{
  "n_layer": 12,
  "d_model": 192,
  "n_head": 3,
  "n_kv_head": 3,
  "head_dim": 64,
  "d_mlp": 768,
  "vocab_size": 8192,
  "activation": "tanh_gelu",
  "norm": "layernorm",
  "norm_place": "pre",
  "norm_eps": 1e-05,
  "positions": "learned",
  "qk_norm": false,
  "attn_scale": 0.125,
  "bias": "all",
  "tie_embeddings": true,
  "parallel_block": false,
  "init": "normal",
  "init_std_qkv": 0.0499,
  "init_std_o": 0.062,
  "init_std_up": 0.0715,
  "init_std_down": 0.0715,
  "optimizer": "soap_variant",
  "lr": 0.00528,
  "weight_decay": 0.0,
  "lr_head": 0.00649,
  "warmup_steps": 200,
  "schedule": "wsd",
  "decay_fraction": 1.0,
  "decay_shape": "linear",
  "final_lr_fraction": 0.0,
  "batch_tokens": [32768, 65536, 98304],
  "seq_len": 128,
  "doc_mask": true,
  "train_tokens": 247500000,
  "steps": 4046,
  "dataset": "wikipedia_en"
}
Each number is 128 + 24 x the weight over its row's rms, rounded and kept within 0 to 255. Layers, rows and columns count from 0. Numbers have three digits each. The size before them is the row's rms in percent of the matrix's.

# layer 7 MLP up, 768x192, rms 0.0715, rows 108-180, columns 96-191
096:114089151114127157130115137119124157110068115108171167133090143107099118146132122166148093112148152156126088108132142189129136115093104160103168128127133167176100130138120137128138136085180162151120101140144116161123111125130126127130113096153139105128124142121142133136110136107132134146
098:096153092161117165176122116122154148124161120115092144102121101084142128123128114140154135129171159101163118137118144136144104088153130151070114116155155120110092103159104111153133131176111146126115089123114137105148145136130128126167116139100151132103113153177145124138137111125158164116
103:167131112136146102129118131125083130122120143132091120083116116185157131097107159139127144105138053085134132107096154097124155133092163146127144123144137150148155143129130096128186150118151120133114112107136149132125118129170119127107144099106095134145179108095144126114126122123162121127
107:163091123134143137108149159102115119109108161172089104133159118154133089124157137148146123094137115156144133133103155161059120120097110174159145126151107118122106138131150162126113139137109127164127125157147143116083116141125127163167112098146116152158148153100152113130141131119115152133
100:133153113091127114086110164126161130148116143124095146082118107118164088151139119118188164142122131139112114113160112131135134132115102123118134138110100081151070108112151086068117154124085118174129134128119102128131139125136116101117145125106089090146124143166132187139155099130150072094
101:131146124153106131120103129151114110116139112135143103136093134129161149148181113143120102145142117115106137160127142136140142126174150089115086152113115089072138145124156125089135082095079083162113148117141146124145111133112112166142152140153142151150140166148159108105086174169173113136
094:082094126125124109137121142138139151125132136101162141125118141144169099141132094083114100156104135137106131132153102112102157142104128144140125138128128068108122102100158105164121141169105155111109112148143135143124120127120104122163133092120149097124163154141101144173137111118119098109
108:132109143124110101161153136124130106107133149103132085136130116124129127096124136100149146111126108092176122118136121156133145152139098150134144140204166117131113135114105144143178126107087141156135183132138125153160138117140170132089121147116139099085119127179114124158160099147132121101
094:117151137139127112147149111175123162221139107136154125191080106100116124116142120163170146107170098119122181145148114125141084136137103127109139109116115104108146147132110140151148153151145131150126122148156114144120151126112165095095091113129115122134165144149117104123070106107115120161
106:111057114141163135154175121112140149098164100108121143110132109133153146132099135116078103147101120076133097136110144156126117178140129144156119145135095096091175135179099149084103134138140121146119101147129098183156125116128120133082177134125127118142115115089136153136130121188149146103
095:115136076101129127100146146126149204149134081120127133123070118102135153090131144122134163100166111080141105112137120095100118138111143145137129165134115120147119109107114132162093130136139170101175112114151136142160168149150137131151140148112099073163122140149121106112111120099122111096
108:127140149111145126151185095176175133162154148127150151176087138140135136142129126098117120115123117082129128104107113127134148129133134141118122126132150089094148134164135096130132109146112140160151143136095140128126179170120119108092109117164122134157136122120130124143140119098146148082
098:118150130119104131127177086137137161139140126116141111143122162116163110156094098114170125161170120090157106143113118125120114141137163141130134117138136154170079153120110080142082101096115143145113099173140143133101141087126138133110161104118110092112097121128087126116137102127122130090
100:164130106144174110122075121129141101117141133169129159125109133155128122136113107139148149150130113135145126169100132082144139119145141117106142138040124149121162127090110127152153126138178102147122134125128109076111148112121149103154156167128140128102120136122161133133150137141144129158
103:124122138141128111117100141179092131129071157131153101126116078144088133135136181110157139128103161158143149104128129124111135148132073126136125136106113091139103096105134134127140165124132156165116096154148135145139110144133140107106148112148110139101107155124094128102123119113151113088
099:114108133141127130186114118094129117095154167090148140099142137137140167163145154151098127142081146130165106140128138127094149145165131128121128103136153141093153177098102105126124128098078111151128127129129161095113121111157146135155112168102126108111124153150167127135145131072153158149
096:125107137133163175145175145133093155120151145126116078135128111145142110135117177108126110125118124093108110136124158137058154123096100107150152146082131108119131171120139111131138168113137132143136120089148135117132149134113116134109162091166142141171107094148152118120150088105151126117
101:094156175169105142108145158145163091107112129148154161177104097144136129134104067078079134106107126076168099159123135128100091115093132135125135100154120162079129113091154172145136124135159089158148140122156126105106126149122116134162110116096102129136122160147108127163125146137106121129
108:145118105138123117128120120134101125153116140118108121094169135105122092135141128047103118132116114132102106102140144141122139105166124138122148109160159136157066078114137108096145126108158128136126080119116154184119088097096117103172153122138112134167163118173141146124127088157145115116
099:103107105087134106140162122091093135102122145095119177153171113118140100144141101131162145139102124100097110101144098143077114137127107098100135152169118151096119162151107109123165170124115133126131170165163122118154107132130136111115145106119123138101110135105133146144139140144140121146
106:115112143118143128138097132127123141074117143122111133164103132111126152126145141092124114166159149107108140151092123140132147136092119096103120092160108141088088111111076160128135110103130130159118144123140166153155158106123154135135171169113079165125147163147131115143124120126152107107
100:192138138135136115131153133132114117110122167089158098146131126114111118127098108129142130125117113149152109113071122144115190118126160133071156141151082130117109147101135088132134094124128111147156088086127101083153149156107150124139133133161132125172082136121194159121139135158136116110
109:147102147135169113178122133138113114124144166146166149136160110159095131098182159128108153119134099102131092102113111047124096106134146105078141153113084139092112133103124150133104108168151154101126168134133078143162108105111093124162109120147145113084111178124098134118148143160161163146
094:143124088163156100151149169153109150145126155121161107174069118150099094148129158132079123126115136098113103135134140119129138117180098123122144143125115125172105119094128143168109139153127145112149152139108138093120127095073120134129150146121107101147137123082143133094117102103091089116
094:136147099079098093137122120139103127120137171127109142131153140155127131088155108093114135069093132124125136133151150154124098084154110119167143131157160132169110140126159095113110128125113159100096100123093108174186144140169135133112121129106119138137138148135118144096105134147142103132
102:163130110168104144144110155127129134127131120120088143125179150162130149089109141100136118139138194133106129145085101136153118133096146160157183117147178128153124110150100100134180132161121116149118144152128180149131181129117110111092140156084158139105135139138117126143124142145135120108
104:175103075125130121124126120146082131121093135140068123173138096157184129120124137152114118143095092127119109127133146134070148116109105106123176105123106158143112168124108118149148118145133132115117125135103167167121084141088171103106166156133069117120168136135072109109150114132115144121
099:146097131124160157121114137130140132130131153150136125139097122111130177120113084103144134115122111113132166094137114145099104148107106131136126083163118159102120131161126101149136172136105141150114118170119103138151116144155126134165102128160158084163122127112089081065101161095099141109
101:125115154105125131130098149119135125140151185105117163120125121157142096170118096134133143101141114138116182106132138133110130099112068118144143131141104146135112160122127110159153104156148090136104126147153121140109095187146150142121134159163164143155090139113161125161146141118143099115
105:141097098155123123117167133129140106139124105142103107144132122156105171124075109110149103088133120120139075134076132126132152107129113087122135121126137155137119121142137132116133119122112141147114119163095157128097141152146140139093086136171108076126155105136133129133088108176110126137
101:114160121131160120150176105133112121138121140134130134107124111151117102159126167147132145084121137152109081140093089134104121126088090119116147140129128118106119145101159144097038087094136137151122111136135133157175124118124118106100123176134117165115121130095171135149138088115145161152
099:121108117138141120114088120144128106149153109122145135109118137140143118137139082086115138140144082145106192116072098140112116139125141128150105105177102080114098112122091125094108128198130151138139122165135150115158170098134085123128142138107151161117126116150106145142112124116122118139
100:137137132174141091128167119134105122052120119159096143135122120128137163117142117135101105159110121116145143118132109122120140121154166147147123102143083142166109092118080154116131142111104153115056166110134131142070103137119138108130151183155156108134165161148143120074139107123148095118
093:160134151189166126145158137133102115146139133103130115121170139041130116131154082175133112134146122145127138178112084168107132136113132167161091125181106118067148119114129096114143160085125130079138161138101145155110123149088153122138150132114141140139135119106109135125096136075154116116
097:132103121124167175131135086110125095126072179127097129118106083176136139175094113167187169123168113124154134146125144131137106124130119111151154115135130128127139128133122098141093105142080098189136125132115115120122133141120146094142160089109115132149145147107149156155088105083099136114
094:119088136109132133136138120106134148165126128145159104154110172140090126152141156146138107123128125114175140081113136102140128118150147097127093139167141129135178129116164126105127132142142182122080103116126100159066121138109063112178167145108133126146112128114166113095118125097134146163
103:146149120129075093129140137103204109153097126094115081154161111102137141140157154110122173114105094110130144138143145122127121125110144148145114121123124131143110120140135106118109125105108176116162130115176075143119094142182091103148096132154168065173132085148125121146142111144122162103
101:096154145099119155119100127137109131167167108138132133135144149142141116157102108095102128109132172145097132115134157101090101105093135134089153109135119145084135100114099141136134133145108124156130085102116149156094133104119151096128182127125127119157156119126121180114119157185105105097
106:070109106139139106119137136098126110108129129134166137110176103147094105127125148086138125157150122143157118154130141093103107157097133163104101153114129166094163130089174154138110111106120109131113138099145142125132088165155095089120124160122141124169134075168123131149122116128159147135
094:144118122135114152146127120149167126128167128122139114128144138178122115105140132111168135105113095105078098114082128115152111111084146138165157130121128115139132152168113093128116143144125127133108114182125136138156120108108160127103186123123088137167135161108124137121119155119133146139
094:129153138115097147170151100168133174111106116120130104066131168099107078149145122110128115110105127102128121150113130144128086117106119173083120133103089153138124125147151138139080159131116119149148096120177144125162115107144103099165104137158133120148120105120098172146166100117126135119
098:101113097128129135102118133131137157139123071092117147117114090135138073173113129117126089151127145088096156142139115104130156138091106164132166119142108085112117105155133106114121166168087160102124096129110116133094159121071157103102105127138129161143123139101187135117101180128137139130
105:169146115147167159187157128131110153134154129093104143107151099145132118118147137152126128136112144124107091099128107136131104145097136083162122150122121158114093107114127172118125146120092132123161118100137096164157150116123128111126127110096127094144146137143143070135150088109126094148
101:109165122170166115124121134143147173175135129120144131165113157182141123166161110166144129125154137128150178113123119145129140165109140129095118137113093182121129121106124102172162133059092163138126165118087116129118164128146135139081155128130134113142102123137136150112091166104149109182
105:132155105178155108175150158115162142112161142148125163130118157138165128123118197139106163125142142148140103147139074119128098117098112136132114054170092082100149092124142093130129147121145168109112169167130083095150135134177139164113122116133137141145169166089167128101124109115133114119
103:109105149081132121156091108106117145121124116106144153161126149169120139142157119108085125121105150171107145130115069110139117149101142162108135125175082106133190126138113127120139105107143133098132135170138126137119113147147182149121124089132103116156141118134095088137122102120137129150
108:156077125133151125129106113135116147176141116128145122162097138141146138102123095127123135136133120109148143142131183108120165103120122136075137138085134133130145133100102130150142135115121164112126131152070123156170120114076127108169115103119129087154119123111144140190136110114131058099
098:116106134137108139117130132154187167123131109084111105124146135146153150162083111115117121143153130146155118156086149130141114106112148129111115107082137155131126121096125085088159138123124128097178113123127129159067147102134164074126151147131155123130095116146136163143123158142144104107
099:090152171093138122131148125107109101090096135157116127146147143121136151122171105121085131133145089124149159097099165122193125136107095120130125127062119167135129109108158166150117164113081088109136090151167137090123107121155106091106143125117118136109127119127108140116085138072125122151
100:168140103076111146065130115137111112143122136092106153139122129128149142153132181112157160154113100136143113135149107128124117154159127097153113086157115110146162129079119156122129142087147142142159100143149108123153097114081112126109131150094143109153130092162159107157114110149161137142
097:146161137193166123121136113114107161121146111131127095107113112115123110165113121142167110100110124125135155153125174125055174134112150174182106097148152104153141129110135108141108129161131120153115140125133131122135122106108135129167132057117084144128129131095132139117094113102104161106
105:156110115118079088105080158130142123101117163097095105151097123130150127155090135112130110106149063099111132140103149130149090131124143095127152083143126120147151146134176111107122180142140157112147101131138097107143157100167123085186135098124124095162113108129140115169114151116158155120
103:144124129162120139090121133115157142112132163080155140137135154152130132150155071120099135124126120116074145149117091124123126117148166105167093120160151087104097135120084121124156124162123166119153105186093138159139137112139152134152132133117104131128109112129118091155174149153092124145
103:124134132173099131083137091126119164116095179155122158137168100122185140144123091169095117084104125102142129144119100090131116121124141083133122114122137091112088115114092132134132142177147120076069132127117104138133154125119106118110134140124132108143164147141138164111059115125114112137
091:170120105162103079079114104113111147131174167106119130183114115127092131098134147123137108085136129101122136136164110129104141171095080164150127122156103121104151129125112129093124149146162146098112057109106153142136150104155139122159125147135126129131107100109189134144146127098143129139
097:136102099164095135130135098133049167148074098123118128147134132107141123105155147149136129129142165125093088149134124169109111102108144112116137126155174149118149154097142104127121164091144124085154099149099152139118130152115150122149110130113126139164117158126143122059121135119150119125
101:066073132161149085113122155092184157117123176118143130111162163125109148133110086125119093137123116149158104161137102168147131149170158144134107118164116098086093075160135132103109115171162171136118119182153178127129132093152128095140104128115127160142112146091119130146099077145141120152
103:106131160131170129124116139118131097060112126109130169134157090161158121137132124099124134117129166113105063102133114152135068113129148089104152112111103147116085123135152109161125169159137132127116103163126159118163126126155100139054127141109131118146080100155125152184117132089147151113
109:156099131183112166140135118173116163106168126078140164164091155149161123127129129124124104124147155115087150113133070161137113178139134119151121139089129068111132127105150127143141125127150154132122131103133128118107149135128130107115108108114127129145135123149139161091097136147123141153
108:137121085124126108142102088156130171132120136163132085116149159143125136164105137102190143116143100120144095155097143152141101119104145141079187095134084152124139114128088113145096085097092126149128077117125145143142138109154111146129136096091128133094115141097134133120111106131117118126
112:128103119109107155125154134168121119114157155119106159108086093142153146085156162111092136146137126090134098182140206124123128159116141141147151130097140125149138133122130167132138086144128117186125139121205140135124157163123118079116087133143095134114155154099115125127123143131109162153
106:111143107126188179146179153164143136163142104157151102142120124143126122119127088107136145082100086110142117113116139102154099183123119108148148111154116156114116125064131158117119119150101100142129171137150162168133129127155135149131108147125124122163115120098099145136161125173139096102
102:135118121114079135095129145116135115096109139132108145118148096136184143142192108155070157099075129146104115115129125071136152116108096127124148149122152136105160099139081160127127136161082100145090106160130160104139120166160112112118139144147157107135126129137131138101144125134163153127
099:121135131126104135101068108162127080125100143146125128145127126133132092124189118163161091141162155133128146182077094095111102116106130126157131145137120131152120141161123140108153170133089147101136122130098135127150110093132129114103154156169145176131155152130127138062082110135128139117
106:183091119091101113152094143111128139134121165127129115146103128124079138114117115089128148115118081104108127157128117179141151085110120083084139123136151089107135146154108115139100145076107139129145099156145149123126179109119115142142148173100155148173124128118132108154161160143134111192
099:150126119130151149092114114137180146114113118077099126168153118131097146110154129144136090126152114126107127157167107095125144067135113153142126145085102141104134140138139150141129120114085141129095110200142098127136127152142126104131137098143159163171118133108117132128133157099090098124
105:090120154151133119088149133115149105155156124114117173177165114092128136160163151140157146130108177142103122152102143176126092115116170148125169144111088148096100142163119139126111147184130154132124148110120131121119166143162137137100120125123098126106144137116115158128135135069139133138
103:104135103096148133110121112104133133171117087138115126144119111162127152121159140156130102135155133148122160145129120125116140121114126125093093107128104064139150127133132116109082078161172156167107110142148135129150122120122118123149117119144085154091090145106184100137135079117135151146
102:166141134148149153147128118194122141168181132126113146118099105146147111093112134119117093114132134127129110157119162101137156108098162142113157139173140102096148112131125154138122100128133103117146119122132152156100090094146130152097149114146135149138137132147142141136143185081153142139
099:134106164164123167124141134129169137155140164130119141189126120141106125100156091141096169109134134142089143104113124070086103117119190151090127149128124110144100082136152075142152130131138167129136136131124082146156135134122095146123136146121108122123115157090101096125193118128117127099
100:160145161130140126153121118120127100116135115104122139145141117181134147109129113078096094141138124106176185151115132156158133150154131193106091122128143162097152159110104167151118129132092141117117155096115133158140134132131128080135143186126115119133127130140102072170167140152149171093
091:188141150115119115139120137182116124119163131112163111138097127127092136119123152123111087150110114144138111118105141113117118136088092168111172135136109108133155096128101131111095080147109149133129139116094159144151156159117122109119091132100129151117134131142139102140134128107147118134
097:097144142160108112149160127117110105138145104123180107138089132091149119157122134120131124127137084096124058095123146126131120111087112144058096156139147112138144145144133150146099106168120115142072090138134130117150130150129145104139139094125143131160149137084124124101116110106155118141
# layer 7 MLP down (transposed), 768x192, rms 0.0714, rows 108-179, columns 96-191
086:129135115147102106144089113146138120154168138129115116146133135147156147108119140124137133103124113157164167142087089103171163143110118108148100147116120102140106141100110102151140141131092126124152156152084110112119112149179109114119162129124136130087148131126128118142160137130140139147
102:127100142129116147121176115157135092128140121137119085145088116141140174112122117114138138146114159113107149120143115078120111154115086119159174099125138099137128102098095101134098139115099165123106150144073112113111081152111112159114122112144088131122098141140120142085127114131104078168
103:139168120096111116093099097142084101100129098140112122143133155097098153114100138112139144137174167128107137134204108146136151114089124139115141148170140114116127164148123135128122114131129097137150142151154102098117133141152158133159130119147140099096173156116121104098126126179147145120
107:126119145097166122104125143155164144132169122126078139149095139171107136142138162156123126126148112093133099113148141123139135146095143118131113119095120135137132149122110134091160126115138129106123148109100133120152181109155164137136141117098119118128128107152136150145120109161120104147
107:130107153125129135101154151113105120128171145123120142085162119133140131116114098089126124105125160111140135133126125139136150142106125157092137139131169099116140160093134121147156076117094131176144112153159120177114143110096117106148127106158117125106113172129133115106178140090146104145
099:121128087094145125113124128100117135162163122143079127095156098103087136141128111125127117119147140145138126150115107129137106100163112108144122115082102129131105125116117161132096148173142168073134082175093148106150093152150105103099135156123116125111152094114098157149109170141112132107
094:140148109133162181146201088086124130135137084130104136108125125101060151109157135142138068133151112119137101112102143093122133155083107132154174150156174155140115096103129129116131110123126079120116119064139107123158121092147127103093162088103117150105127111117121116172133136121091136155
099:095094129119127113137156099165133155097146134119171118109137133108164109140143113138104155115155145130124119172096122143125098115105105124097163133116111138115130168134143126126102078091131109125124136124149139135110159131101151095154151135152096132167097111105169119116101153116202173162
097:113103088123128130130102135133123148108134149174134113126116133094129117152144077089107117132128124124126128180140143114131122129124140126097088109116105118127120136125132118101155118145081106092100110055061108120096115125134109108109138140179138137143098122149085170120152135109126156114
101:140144102113091115153133127134117112083111140105136146106163140157157159121123162107123105120148127141130127124095138156107134107151152138125134119112129139134116095108116109171122147121144145125151165092127132158036120086109112085137084124157116120105146149108156146122157157099133130115
096:114143164148160111132108122106133138147148108149135091129102176168119144162161096133083145124147135164112149147140126126111126100135137129151129124163134109126142128153107131186130145147134127128126130136152098123124068153106097135142154076161160103127120093153130089159139058098111136125
105:107089146118079138138172105071124138119141119125156130128148098140077148137127163145097103106090099108136098064132157121140120098137125130129111118147153103088099152121118171117132096168123151148118138113102126124131131126149164112149120140108116159074104153162077122123158176138133128121
100:143146124128140121165088124110155096151142129107115147125170129113118121146115150079141131118160124119186137115128128157136102162104125125144123093148133161149143100112134159082139116181144144071148130118120138112157122116171115124145144115177108155164183117126131107121095170143101128096
101:080112141130100150126158146146119149153107143122144134099141104120164119144135124143141158143149148140147122110113126150129097084160148150142156172127115122107164167108124148101100126143169117148102124114130121127103130137142105144101150145139182106149105142053120108086091142108131146125
108:136132133115147139160146108128158130124173139091122095085134133115107082168118127121099191126143120067145166156141150140112113127132154089098139100135150145111150122133107133112154142150151150098159115123120132149123159116124106103157155117079157140115128140159089089151143151123169127065
095:098106130142110083155118078136108087157107084118151116098127097133132117172128134115123119154099200105129108172139103114110157105122127144153144095134119151113100148118118112131114124113082153133118099150118106165133137130121142130171114162143162108179117136121109158194107111088112099119
097:139102162115133128144115160124131156097123145157144159148136168168111150141115122136111088133139119076152111143148118127183083099130155139134126130140105149108154112151093145128124130130143096108135126122154111082106101137198112141142107121154138127079129135086120117139125114177121155135
098:142113099129123124119098108109082170167133129180124112146121079106162131120124122132120142129121137085080143137126156159140142101126164103145126157101116129149144126157129128132099132120156205127131084186112126159149130148198170132153101129091091095129127136091109069087122142129124127103
111:148123165129138155162125167150130171149091143110120130149150130152130121130150153153117105128140149143130123113099146123096109125135123103148109140114129160189089122093154162120141167111141172156169134140074099161147117106136139120147121121095156104103105084157096082130128143133106106124
095:116128178131123132136159139107127156117136114098162093109102106139154123122115103094117144110110135152097125195125144127141139126152129154121097129109145117161127113140090107108143078153135135137125127089128140111117159111119144106113151096107138127102096139116154130118133126115135138079
117:120137129113150152126119154113142141124084118157100071157123157069155130131165135132155124196126156138161089154142081111137125128154161135134124110130129128089145121138136144146118101144114069124116112134164147145100129079122142161122097146081141119144087193133154106153131140101117125166
102:150130104164134100125131106093166130093105144121141129130128120124082131178093092083122131143121104139172197126129152087151110120180109115104134141127170119093136138168117117121081124097158152101126118136127101160111084111127147131083112148124132158129090107078102134152127149128078122110
081:102123063124103165101096137108118134152141078100141126139152158141114119120135163157128110146100155144133149137111097167112145130154096108145106112140084177133127115118143107134107142137152130132092163134098117109153123101103099140109123080089096116126077139128135144104133114120137104104
088:097126132143102139094159149128117084102141139132107149157120106141131154116137138063111127112122170135167120181127155143142173139163139127131150184132167163088188129132122102154103121090115121122140139135101129112139121151173134090117138127124105105117117165137122119144145139118148124122
095:099170136113121142175135128108117156100113131151100074054125110174137114133107110116142104130101111132100109128111115099152142097142134152129138116081112144126109120115102116142145114136137102144129108117179176105099129154131160119155116157136110149114116156093136125100126146131118177144
108:136117137097098138114166092140129110076173138154160140133136139140088100151139153149155173116085101171123127111127142112106148153121153129126118156123099109130047123148127096169093165136187127129144144136091187118122091112133133124171136142131114172150096128126145153146096122098136089176
106:125122106123115098150115115082099064130114117101098086161155107149109128119138121118136119159135136073136166143134168176112124121123141117103147112113172069130119137136100165087142066104112114109096078139166138126161154128140139154124096130107153102102142137167129142160104147149127153123
099:102113126113143104138157084131124089120147122156161133141132156122149141116153186136168153163139124155154125111071144089169114110141120107133131120152183144157109116058075154125105145156124149141097158114156146106105135125158058101161104152115124129116144115104168129151144113157144148121
102:115081110113111134114119132147095113110156116158120127138107166077121121143134152132153160121145153095117134118121132129155172112128151131075106152129142147139142145120185121164131137137120122176154129132101147149139128134144144141142161135123117136127126082121154114139073151124168206138
107:135143126115135104124147125137111153094130125079084152112105114100132150113093065128123139096147145063123109161155152112203114101113155192122117144117163094109143117147121126117136128122142160121093122144112137071135129149158113090130137126112151123098140126143082125141163167152091132122
098:114101103112121154112105112122095148114144139153113114137129121103139142129134105135174144135082123103087148157172117138100141177096143119145145158131106127150117123161119129149121119182168122135146131089077118119140139149096155126145187087140106092116147140128090102108105136120137172099
093:102107108159129151118146145176144133138107120118151105150067129181073130159136150114109107120160123109142135150146137074129135152147123143142122113080133109130126107136149147166090116093136148158107143144137135131114090103126098160120187109135150126153120112107136146097143111122146141129
097:140140124110130154161134169172136090141127106183134119128106153129133074127098142095138172148136156152092101145099140126110140187133136122145123169103164135148076146123085091125142137163144121135131086127134136125169126157136145118136133140087123111122115113128113121093112114125068132102
099:113132104104074132147128122164132157108129153107157132111120145160119139109117152184145101116131136119105144102064105123124096097129131106167120128103147113119124123162126128129113134159142082151120146157190092159133123124135106137088088132122125119145168108151163154098113138178125144123
102:121129121116070136104130124133130154140154086135128114146134167094136115140102124168097179165097088108129089143079127132129154123108138132106102146088137138090094146139139127177138118151164163128147112148093142148107136116104125117131101124124090128094128149182108106139132126152139109135
094:121136111132126123099150090115159115111110064128109116119080090123163137100116148143128127141104158101112076154119127084110139172128112135112106108154146105143105117144106108132173159092157088136129161128138096104172100114128116103144116097143121143139132124140111111161096124108189093101
090:140146134138118132121135138180126141182082094126120105102165103150139139139153131124119139131117153112133102146113131152121160112120163170119110100143151144102116130143129151119132086157108128186147113173145171152164151114136144145141164103132163100122102144170147180153123124127127100114
100:136097091137101123075131187157132129140120152110140094149111093114151194140098160085122123100112145130087163122099189143103138137155148153131111182131115156134124158112144144146135088137127116114153127119124112166140136095154095109148122116117111121172129121121155091123162160116120139113
107:148132093137131182138164111123120102087102150126135147094099186085117128088150159138167127108133133132175156102151104121165159132119131105112102107115139144148131138106144143098133156115116089129092106155131143163150134124123162134100145126117125132122186147108065140120081105129135149147
091:118129122137150148093149141110095120134137131138176117128138194149114141158119142168147112099136104128134140159110124131149079113140119134147151117090127138153124080112119150098174125101169125137111103101130096124113181151171164139109129099136125116123126132114117120138153123124131150104
091:144128169091163110123136115141101103164103092112095141163135110093146117148166115142133141097093163160117179143119085111159204125111149111133134129131126111120125109112123136115122135123112133087131155101127179153143135150127119086142152098106130063108128162135122140164110160093124125127
097:120129117109119169102129132128101110107146085112166076115154160132172141136119141160150097158113153167120149125097140103134117124147106122115117104090124137164170168113123087064126121123143087133119142080177140129129099134118146144136128108128153135135154124117124107112126092106080142112
102:141138155109141156114109121133107087129128140149120149125161095124114135142173125168109145178160146127086151123179147122162127135141107092127141151106141150151086109104116092137146156124108125100153154187089120114148086098093132150125132127155188142097136138104149152113139116150156148090
102:137138136148110143139089152137140108098116126139114135107113118135132168102129202101118166155138092139160149152103148107127127147139089118135111081084093125168118146043134117129108107094106128098148154103123095126092128137112140182146073154118133130158134171111072118074156082166135095168
103:161143163111135191078117156113138137142161109122151113149166119083117176125153088153133125153114110113086101132155155134118153152126101173143074167146112164094140166135148099105136134166154138171110093109113149086106127121139165101158139152146195146121138135126113090123120151150128129126
091:119098111121114112090118086127169102155096145104142138117133112111130145134166131093086153151148150105152147124129136155133137189110132124146112118133180075117110186151175089125126084123088159177127137067131102083126109137124144130154124128123153150152130101124155125121111064144132108096
109:140127138183133083128115116162085154201133137155159120143172100105116134106139153119107146154138128146107108115103172131122104115127106090115101122133165153108120125091112098124115186124134160124122108196129135104119108144118153135132112107153156083120097145114103125117150096129140131117
107:088133135062101142128150168128097077141102121123102151135125125109095156109130175130114125134116135132096088127109112142139089165138082109092118124122096160119146121154140139187124116106152179150113130127134145110147131141144101156097106113141131092121106170146144150140110095151142105125
100:091154152124136156133135120133138114090141131100123156080118134120143081156093131134164128110131174098110113141113130120140115095063165132142098130145159167108138154152162121085111142159191156126141125119120129099101127097115118138104112078118169149162117132116120124162116141111159137089
100:123114111130114145129120103123116143098133123152161134114109112129145107121138082140132105153099141200107143138145132138126100116137138152144107130092067134141118125154116100141166123127145103134145076110146162126122135136153126094103133123159167119152113145113093179117155143134154161207
098:142135126154132144121105095147179146063126087115126142098138172158135138101104068078162160113160143136111096122152149148144132135099164119108155112134111136106177120127117108118112117143136130118116130182172135117134128117091155149139136126099100177169125087142114153158108148100122096129
097:075146113097158152178132090126122137137093131125144120134140142062142134110164083149172151106168149127136128149136113141144135112179130117090128128155094101142129126144123085109088111136124109096103124160116140131093120129123197130112160115120138130117085141138123133135152129129147129151
097:136103145111131155151133170148058161118157151129170125096124156107141149113111161123136110126159131126156104186119159094144180162097076126157143148137104134139172168127153140132109137113105122110096105113162122109106131092176136143158081128132114141166153138150144126144144141165145099117
101:102142153132128146123129139153135098121112143140125119133122128093115160090142079143073144130123153150141123193135118148115105163063121142155130159116143131113150171123131163171086117151100107131192138113128137179154170109137127120167142128113147145113154142151092098164147141158089153135
089:190051152142138133131150123163128135133148142115093134162144155110177146092122138150149119147136084153156119124164079137117067174131110166111119108110135145116158139126145146095080120131121116174105120157110083121140114144135132181159158142159128170121111120120098108132092138105154097121
102:161128134108069104030124120096171157098157148149159133132122135140123099150134129131137130100154118165171121101116081093117144135155133148152151120130130101106138094135135097159160102102112134143118145128124149085120113105088133146138125167146121123108149135111102168163119092106154135123
097:141127128164135125124097111169073132139106109126139088113153134125136124117146128131152132105114136119095120129127125133134123125142119127094138137106095135097084117070106097087100076141126054126149135141145118138111047181121099131131114164167129125144154161136127117113173136100113161124
104:096122134131101159163098108163146147143137133098097135105149127129161142139146149128128170140140137180097122107091132138072149123128120136142125146139156116158097126121127107119135083079107135105105140129096179128122115131117094146132167121148111103094105107101144105111071139115182112159
109:107135141120096124134086149112111093129113175102108134094135070149175144107121111100112119139138156113165108120157130129143134146137112189129111171140120149122128126119134138101130154138131142141135129135138135154148124184117132147149126113166093156139127110140178079131131168109104176116
107:095128126130106159102142157131148099113147107124137136101078150111125130083146180145161133134183120107154133142176101150156118125110123083123131128139137116139166149151130120174105135127130138122141144119181143114103121164111114121160131087144102083137145132119123107151141145148157163124
105:124109125143107144158127104135123137140133091144159125095121114102146153151095128156121172126143124145129141117146152143086119111118124149115146165161155145117151140137156123125119101154100077193149121151091136112103124153179108122089098105115083136093145139112110170121078108144123120146
106:096128111126165133108108132120150093172128154100162117149094117103112156141131139117115113147143182161135118120149136147095112119140126141072141171146115178085108149108141121164161085105138123130149158141152094172077121119143135131102141117103127184107098150085100122135138142141165130141
102:145167128162132096142117110136108195130113155124130139087133103097114126133117146130123112113123145145145105090173159155125129095123151165142142105174141160134133115127131135112102161144158147123130136111137149148107181151122122139094116161108109068125165135147087134136110129122183131106
102:098099148146150110102154103063120153098097144123101107081123156170161153127116123132061124125124119107126139163131162093142126123123144139124167093118131166135097169146138133150154140132179155122135147127113140113090151161153127127156135143116190124121115132135148153112090131117096138130
101:128141133157157151115160117162135115150153082134130134150133112091108111177141045162115137150140139171141179078160143124142100095135147148103150114102093183142168115112169124082125136144129110154126128082136099146119131141151125126096124130119146055106122151159155129118108115145118153148
096:175129135135122104140092118147124138121156126101096128132171126152121110119092098186168129140151141153137139100136135163116134158169099191157139144139129089154125133146177115153143135122091103118148155125110117103106140137133156115153116109087138143141141110136146155129154082139137145132
097:157108128130095118107092108118127151138083143155115125137077099128118130094084080142128122127132159144131129118192134154146106208120130104116108119169148079119156152121160134132122102080121107133126123125132156132159106151141129135158145081152130147119157133116145110128100154130155090139
106:079147134109157139119107126104108118073138118141127067135155102090176109127078132110141154100111098130130129162146142107132097136103097124127129135157177115124100151167126134112115107099113141147137180104137117152142101103118132116172160118149130125136124139074114152126090111142118163122
098:109189127104105157149118123135159186133117127105137116126175146133150131116118101143149129127127145060123135131126105152150152170153124115144102055099097137098157158119131153172137127139161132100097137147109151179083155136119133073094125098132164100087122107099127153151158144152120137161
093:180116139144179113138157115111096133107154107084173160146106161126133148111146121149121128127132156103140126121143148121137107135125114146136149122128103123130107102127151118148130078133116132155132149129096128098138080135101127141063137138109113133144088182087145101155139138116127119099
098:088092145170146100132160130142156132146103115136128140139135140141146072150158163148143112114149130141131080172115139142130103109130114105136166136140134145109120132124098117145143134150168119122140118132139111120099149119149132166136167104155121088101117123093183120101116158066156118148
095:142111117104123182134129132092088126127181103111124142160128129100103144102085149104122152112138122119153155161070090150096129144142133112166147132157103123121110108127107113084113100156131163102117126140109114103118111098144128136106111131129143157125110092117086074087121165144119163155